{
  "num_hidden_layers": 9,
  "num_attention_heads": 2,
  "vocab_size": 512,
  "rope_fraction": 0.25,
  "attn_scale": 0.0884,
  "bias": "all",
  "init_std_qkv": 0.0531,
  "init_mimetic": 0.5,
  "lr_mult_o": 1.56
}
Each number is 500 + 50 x the weight over the matrix's rms, rounded and kept within 0 to 999. Layers, rows and columns count from 0. Numbers have three digits each.

# layer 3 MLP down (transposed), 1024x256, rms 0.147, rows 65-77, columns 0-255
446529467527477503522429505626510520509498469540487495499501528525386514460546430535481468536529487462447477551575437518565502566465518544477457399527479506453473452569498570475505516596537481537465476391483402583511514506510505414546471523551521462464465518504494477531474532572421430462493559552469501482561483453404502523579475509510560470499543490472386539528437512470441453417563510478403473536517552509525535454517464512593464479486487550534449561526464393466421454566603531450505472528610435457475521540454625544435526554530517568412446546462551504532593541534469498514509497511486519493516524495549495493458539458457417401645509462552548456490418472492510440589514447583549511464499488443445412386543531498518520545521569474407559562541453505553496495468566444
390490415416537452439495443544533597491472500586505530474515514453517414490540475568433618531572510485391481432528520472580433608602451542589525461434493575482492518528519530380593527469483512481445472522452549381539457549426531392463436537461478579568496438542541458480444490489504521460537516510539461512413492524492574501524536592503607487511449475517479469492466467573549492440531518460500443590452514400555484474526552536513517555467431499478471479460638573476471566565491486502528528443533488466558540436437506466508488495545489530494447466447514467511462523435605474496465536513484509668438519372475506471481492485518455545486469523454453478573488474527474472489466520466508429526526526406533496600578497415474508590567598444588488648513511505557513491420463458
509448549472465488519525475509448480519478537542480460443522568502570472542533464426523529510468511516585512593569509578546464628513441450460493419376549520575505532530502554461512404537487544489533477491523509498512482617556539496493439508424486471501556475520512492462529571501510503429457451486492504563482508583482537573489556450540665533492530528506491460447455599419498497552508394482537483457542521509503494535494445446433557504538515416467626521443509564477550573478594601591467481545481456478510513573488496554475577466552532501537526502505512561464524527479614441487434532434541501468488551527587565466542380527471586509499409504502468459552467496539451644526522506551456551423562517470595519454546468406463427532410499472443435473551495530592421485471524410
587487531517552519378558430411583520576623525540595511538480572495545478535417508576445535500544506543585408509479503439511436465433490424481515545457531579603550466421521519473457583521569511546459532512483432507410451492603508489628491522512510565558498537546547427449609578385534454399411429425556446585500498558549513512571541439533594543461538526549483462467403592492468437485510386523516433491530497467509489473577512617565522429479469557479527471501604510488450545521427464469444493558535549416440503537605336390573529484443617461518504480495419553528471518452524570538530607555361481548465365555394505404530494521508469532537414545491501525581510458519496434518525469434457565520496504574530504506529380546532583446622539535419543557498495522530499429534531459
565457529482490469500474579520490462550442453534504544521482450486518497438468484465444444499595487510525524482509499443578505614651543537441505523432467485549525423526446481414552501493443481527555518475511502504443496567510515493505552447501553435548493473501418558352540497472429536397503498551450583457444500444532526546512587475611484658470499503497551542579588489460474456509516480533584552510446454514564425416442510487520499482517546488506581554491526474473478493451466487381596468503537551423522571410516500487474518398478435519521539589420640485538394508415540460485479494529552490453454435519539473454515474500510549525465559488578373603437443578486503461474429523565457509502506495455474490452474536473519495439448547492439503480511488431427536563598548478
497484538518529476450443561548540495459507469493531462410418480501560628509436469519574469407481439441582371399540373564543481502494543602525433583513555433521462506454597622526520467499448549457490543455480464546529470493454496377582593525498589427510522490563447528621562495534452545470422510524603460491495545482507408547558536483604466539499499540404487472466515544567475488498432558443568471583506497504492524554476538508533512520407433504510480536473438463422447411541468555467545507462634423468498532442416471506487434517514502436586468460488489460463505402544428568480592476565545524514518609434574515515496516399466548511450528582528491539562508532525515509473445435505475483471552487425507430509539421563472406481550466461459497421389463442518542649500558471
519506530525520467526489456501545534457492534532511519420436473514440492461531482510521457508506548503478587499489439373551478529489500503505543529403500512543405418567515539560385454514427419464584511484460490462526496491509509415531425551454461452531560519505542484573483428576614476538522485548503519489508538544493499478482498404569551592497464473494448541505512435555588499472540454478399484488492465526351534449464526547498358477560435519449498460514525455532563403523547492498538556558606567465446492572547523497501472577507530464572489505523575494528494482489496603547487515493451531470545463437593517483454513465509540604500598466462502532550569549538527494423502533559515516424536552522512458495534548485433549526510389561602498497446502490550501529516528549
446451573590523487502480419496535437515437509597486553462538491598474446505502506527420383535473458568420461502565506528556514449530500535548550538488473510470503440412450442540429506385501510532546549558494570510526443547461542485448476521498429481459375572519446496443577460560493450476533547461587480474439558568454522507474559477444547557456596490503464511525502520467469478494578487491561475512452448549539509599581479452420454438468490561494515565469370501556495503526480520535627418445506402609499541505452543487443611444531499459544532384368477513469495525506554543471442515458529470569505525435531527544469483427500515577522515523605539582459496500555453530547409422506473537507521557402533520497517504434503524556537486482480458556456542537531481514465534403
516472486498498473474510460489454498549522474478460465492462492439473522461602522494478512506521588493522516541454478485585504494483516497554551498533475536443396532435491589533523444542572447447508484501464422473552482509463511479527413481551575421497538526472504487472488542519562460535581447602552477525491531470443490516547517496480580469500470543551514480517528528450503434489541524371482520473393544517424524592561550492455580489464493462484535519509440510488479491545519485497425491457414431504495462517460509544478559629531542506548491511477467477573500516477478527535517505565587448482447523457505477458508433483493546559509592527543498498560526519526547497502516440512461529531533500515424462507491463407475490447498427563534506533447462585458513516517486498
566476489564519543465572498537540470542445464571548469554564497487551491418477537462546563546506464552531487494402498448440560508500501456464484519540482506559515535495456489534602534551580511528556499512568487603462409519465489495516440527429543438539440461489491485437585494473550537583665425530584558472531504474500377459458478392437429474609424397455491414544524550517511506546475481466531503483522513596520533431496533499570468479474489483456503464541518452461434532519470448473548441456476434457360423497461506568420490495500498487462446455508468495477550400573513552437437462474531543537495531439500495453414394476496566485523589481453480543525646553467445491419496481528504527531479483576549531500508548520477512504430512512476510579544523524508495479546468535
640551601489507531498531464630626472488581479491505479545476486547448608506552439527546470547546502463486538477483511441457527527605483532551432546475514489502523478436476475418458468469479504413485505494523450528407458553476461472493455421534467519445571536438516479485574488475498476488519539541488461444540461548556469399607410490516413385555410476400540486563513521447515513423369492364543534504446536478442513618458384496540514544547473468500520527494435476485503500484491442563531400340434476489580531494586455499467543534527495572433470489496524494473459530485480519460543591567535431523482510523567441609446552402470548498444401473411524414429554448517555552398468445541540514408532476570432434515576504573520553473504461464519498582502545471438463492451503475
453471481542363463466574484401445483407510532507523546494550524488495541544469567520493533605523573518484506532446486455561525480574451473582445546549542498503495444507592532449464494487453357482622483543439489389472519493501585533502561602444430594501469459464478465559537434455471471573378445478522464625474527490483525560496504442505521443508499395498482628439475476519504477464510472504451418482507390500531609437468493459488518491484442403463463512514508493563569529486428487523514538580466404508523419550513512503491522507520469497447545501486525508497474486487463399481444496403659468544523454508525425588493497555470496487462361422457526425602540572461400567537512491407626540430583401502558499490466505642569461586568517512488493518519483546466570448468441565
598477506420506480518561524550541524451531461446491522480543392514533501435517473531624499404468583517505563484538456548453527588424596561506385458407441501536469435408507545466563463524521466521414491492468437522491539499495415510537586473502471537513574600556554584554552602486483542504469461473609481482421574518518508491516567482435524469418508471535499417495567499542559439522459492390465449455560507416512471530510506543441554598522534555473439519467486518550561492449467442563417479549603508473386516489526567504512424519518524468590497488429517446442536540487468505456492504547501484561468539495484416497548460533454445568480506451526517457527534567468448456484491393493498592449571559496464552535470463447483489528494520466472369623463532465481494442477515474
# layer 3 MLP up, 1024x256, rms 0.148, rows 66-78, columns 0-255
487470518501583471545478552581514551529544575545465479560476518540460566486468477468548505458540447510534489484461444530453564525487487500498508441532447510523481513453502444541489504481462477535572557467586418473518459460541565462509581480549545424494441494486518470515588527522486560542468439584512560382537438477444434464508411562476509462418475423453520503514424609458410631543457502603402510495492472415503451474506531470606516476539481418428470467486421435409516496439509552471492505501458573461535557548570556461526510415481548512461541542508348573508489441475452507537554439599570454577438571503575578464469591416466547569550553410428471532611505577501495496485517532554364508527516511496555398410480463502418525463502427474479516547472492484460543414498468430
516478522569477468593470548436475502519490396469496518386579525501490439510475459536470608527485472508467491458521547535588470564491379522477552583485531534502524554445523370486483542486478478487467409516556498511423534561565472428495475468472423500461448457521425477454497454544552525555627475547503480560528600466508518447449529528464513470511414554459548438502477579475539529442545479551444542476551418482476381524472492503571495538532541475482491462428503550445478395514510416487495617581436484466404417575474474532513573444521515489500519409536541428534558488496551425446504572430477425451490495542522397490505491535589496540548427593545542566554480489581551507437534485499588482448538452522583551547430514508530476411544460487470427427497493461511471477494525516
487523440423600403489486508500531544508438431531504513544510557603462510518499508585466544501558512500545512504414516548474497468502552503533325542533556525535528581482416552557427524479601515521484466590427576514498402523511533535418497449320522517549498533438487512507550526554506475556426521611545447489533521485542498457528511466543547524499450461505492584526541495482552519457442576479461457472635466490482491566450559428568415481623538511488547372514496557541520504515439483465549476444437528433486472432522596429436442467582485503617442521542483557487505507443551567472507415604561498510587506424473518581396518541524426512446494485514470562416417490506477531561509485485474519557490455484546475474345485491436468493603469472477475534501546544539588547500426499
562491439512543461527495507470489545558526547542393555523478460435476539542585468528423542484486501485478562557433518497534513526508471461567574421484447476410478531503499540526490475480479522430542436493552437507471550385484579460498493464481534469528567466401543504522545541459544560609493461447484420524450507453469544488416437502486533520506530559493513572447494418491437568514470481572462485447541468482502497451487528494483500465537492384565466447542470616546444565481487519476554508463571472513464497432418421414568505548494598524552468478501461522526476529447526512495513516507538479494527520463580510464449459468417508486427561574473464504519520473502540544414498542505504491513508481478531563468596549488480479518542492356497520507490514526472598500454502508
485486478480480518559504476462506462537533482402544467463480578497485485453471501521455566496513580547547489511381479521535552508565492520421483471461498449493493529540462502445450466539545463551466564495505540498570539488452442475490509465528573449586524547409478511498546475450477521518510517491418559509499434499525525499444420465449526503496505624465436508525486440602438492470435478507410516591553437464514447484464495564519524580465437545581555599496509548511553577532441496521495480510535444504511401451499408536589524494478520495487573511546586603414478397481562451581453555427541489500473469442399448601503477517418638516623434551539477622540612486513436489508416578474374522398504532482444557547412508591449458450505449490515506464508511532551444495502519511
498469535486559450482484531512520580492535457494515544449353515535470500558487497470418499496520569477494483526469540515475539563465509470522493510441536489523443510503526474489469511461400498513471501416477502502407519568493456496529474544527531518543469445468500501552440449538502452519581476469536479471535590497565595464517558437466507529474450497443478523419515580518541519482506526457544519526498461507473503424516507527575487526495526543514444464426509459529500498514491465567550537610535540487494560503502578422494437507561483497501443545553420470489460496569557490460618567539540490483472527478538554461585506512511509482496485569633450531393479468490577439447468517573460476525554528450551500433495398522492530467451464520525486510500488399477605495521556468
578532448529521504525564510443521539468566482529492473504533428549454429520499451556499472495506433535622471532528447549437463487503529516508465540453494494494516479528478494507442509522573428425519513445544501498512430492524484471546469520507536451554496453472516473547496496485486506509537454516440573550481536476591539543483388534461510486595363543481498421539437522450469442510509606464519506482452583475560447530541518371508492576508544443526500369429569569514499438489490470537500415464548574531510534519569521511572494472536484395459520496522481464469504488487572495586567485501556530504538434557520548630487417536588514511453499496527527545596513420489453441488536476509467594492541411551508407503476499422474498514503533475521454468591543595462525542510527437
510481495555439537483494470515516534465536449597455499425513457460456504454474487488488481437511504409545577545558562467514487507510536410419481584450527445451585461493463477502443420461470580545556451520545451526557487482490492511459568450409520558447450510585407445456552352569530529569468431458490525559564585474418441511438519486469456501615526507502457558567550510550448581514518482577580434551586442551440539491567479469523495458494452480483494455478490444415590457530440503473528423515477542561398481479542528551571521433495447494514523453478527585493476479481460523457382502447424479442548482482492444491521535555527526495532461604477489573493478462509549393624506525420449490447486485503492555438524542560504509546604473542489533553517527551427508519433550467
513486484461473498510520531450563450510543487543422501473458528489546501491535436500417516525551565520519494507484459564556508550573555385512493487502587561510512524473488547492507530499529529559538533559502458425497400435485577558440544553531544489435586537486532469479429606463491468553460473546476532448478413481493522490503473565416485455515531408511566524557536524512501542479540459447482479463438480524464491583480522514534438450526466453557502488490545567505469516494443443559494494497545449528561485453527465555372410555559571436523494432598483505406525573495494543457472476469471520545505562482568517622544520496518503529591468445466594525522490486581507563515528520494519448542439391512483511457525552447450490453405531480573444508516494494582510517454486512
468418358506481485598552470508395383385436568490524437450609565420464484487455444509481495497614399448460420505461556511507517440449539504483464418447515487588537491569428500484550467442586545501371449485523511611544457479481565481570528592522553509362573448513473485504439481499484472523500527557552422518582421491474498540483523579401545585505550499619514399501434568599543501467523456437561392565427549410521578460455500513417470542527557487564399502568518478518461532372575527511508465528588570578455545568544493474549465431425428525485451480536458449476506484481498387498450472426498423549541515553497616533473543518494533572529544456456479480533430444441457494578480477443488498467405533401541587562505467507541462521573524517535521529454491470556484521409463493
528552516525516405495473529453510476495513552486449492469536467516374443485479516528489564423492516554457464551467507534484461397503477405479548510438567420549438536456538506521522502533419490480416491511534403479480453526568520498466570563555568475354594504590528492509499461459583427463484577600508464510492501563510541432533559564505464440494492573574498437520462593457541583459462509441529488458533557496466443564543588501488485534466489414459465568427524544545547502489464523515411523528569599459488482517505533421570588429552519475501504482507526512501476528534567461440444449547438454534539469446547497529449468485548538405468496554477499460437419438453591549569489487430445501525462488427491457536495602472546453539494468480433442456498558545453578496454575521
507541563478489444518489522517450541555431459510514572465521538560496426469466523462409477451610466536554515436524409423422541516502548483431545482498479527510518588560474499456481438506421521521578523417563512427492447501433541529575467535634531521477409355464407482493449387495440451461567575573489526484455472589440585557482484409549474454506617450468571513485497551468442548508522634539562510522475509578489431460479477450548475486563467566391517432453522540481341539492495477496461367392479527443414509489509443535604544485520510515457562568481444485524511435446444482517565499564511559470503429502478505490428496518475520534516473486404434512558535426425430514450544474468476484582570522573578536467466488489477482494482594511536453484481455428481473501470494440
457552520533495485482524486526475532486355481443406487551443499561504435548601538510538540540531479537501471452544553475571454559498438512555583505429486511470557459464493485588477496434526427489498539526463501505487480522500446512476388521538540508424490523481396539409515416511587519523484494515479516594490490463414513520448483580535528467480502521430519475472445503501591465422510590500512619518538562481506615483416453556598518461506501563514483425551419497533578515496557519448518459485486487458515509502487469538565459506485492514441545498474496534508502528440496543501470569477499529596458523496519572513574515501547527474510445467474482503488493439425470489531509533500575480457522485466501469514529445517501547568533521499547474541419422577540475487507589458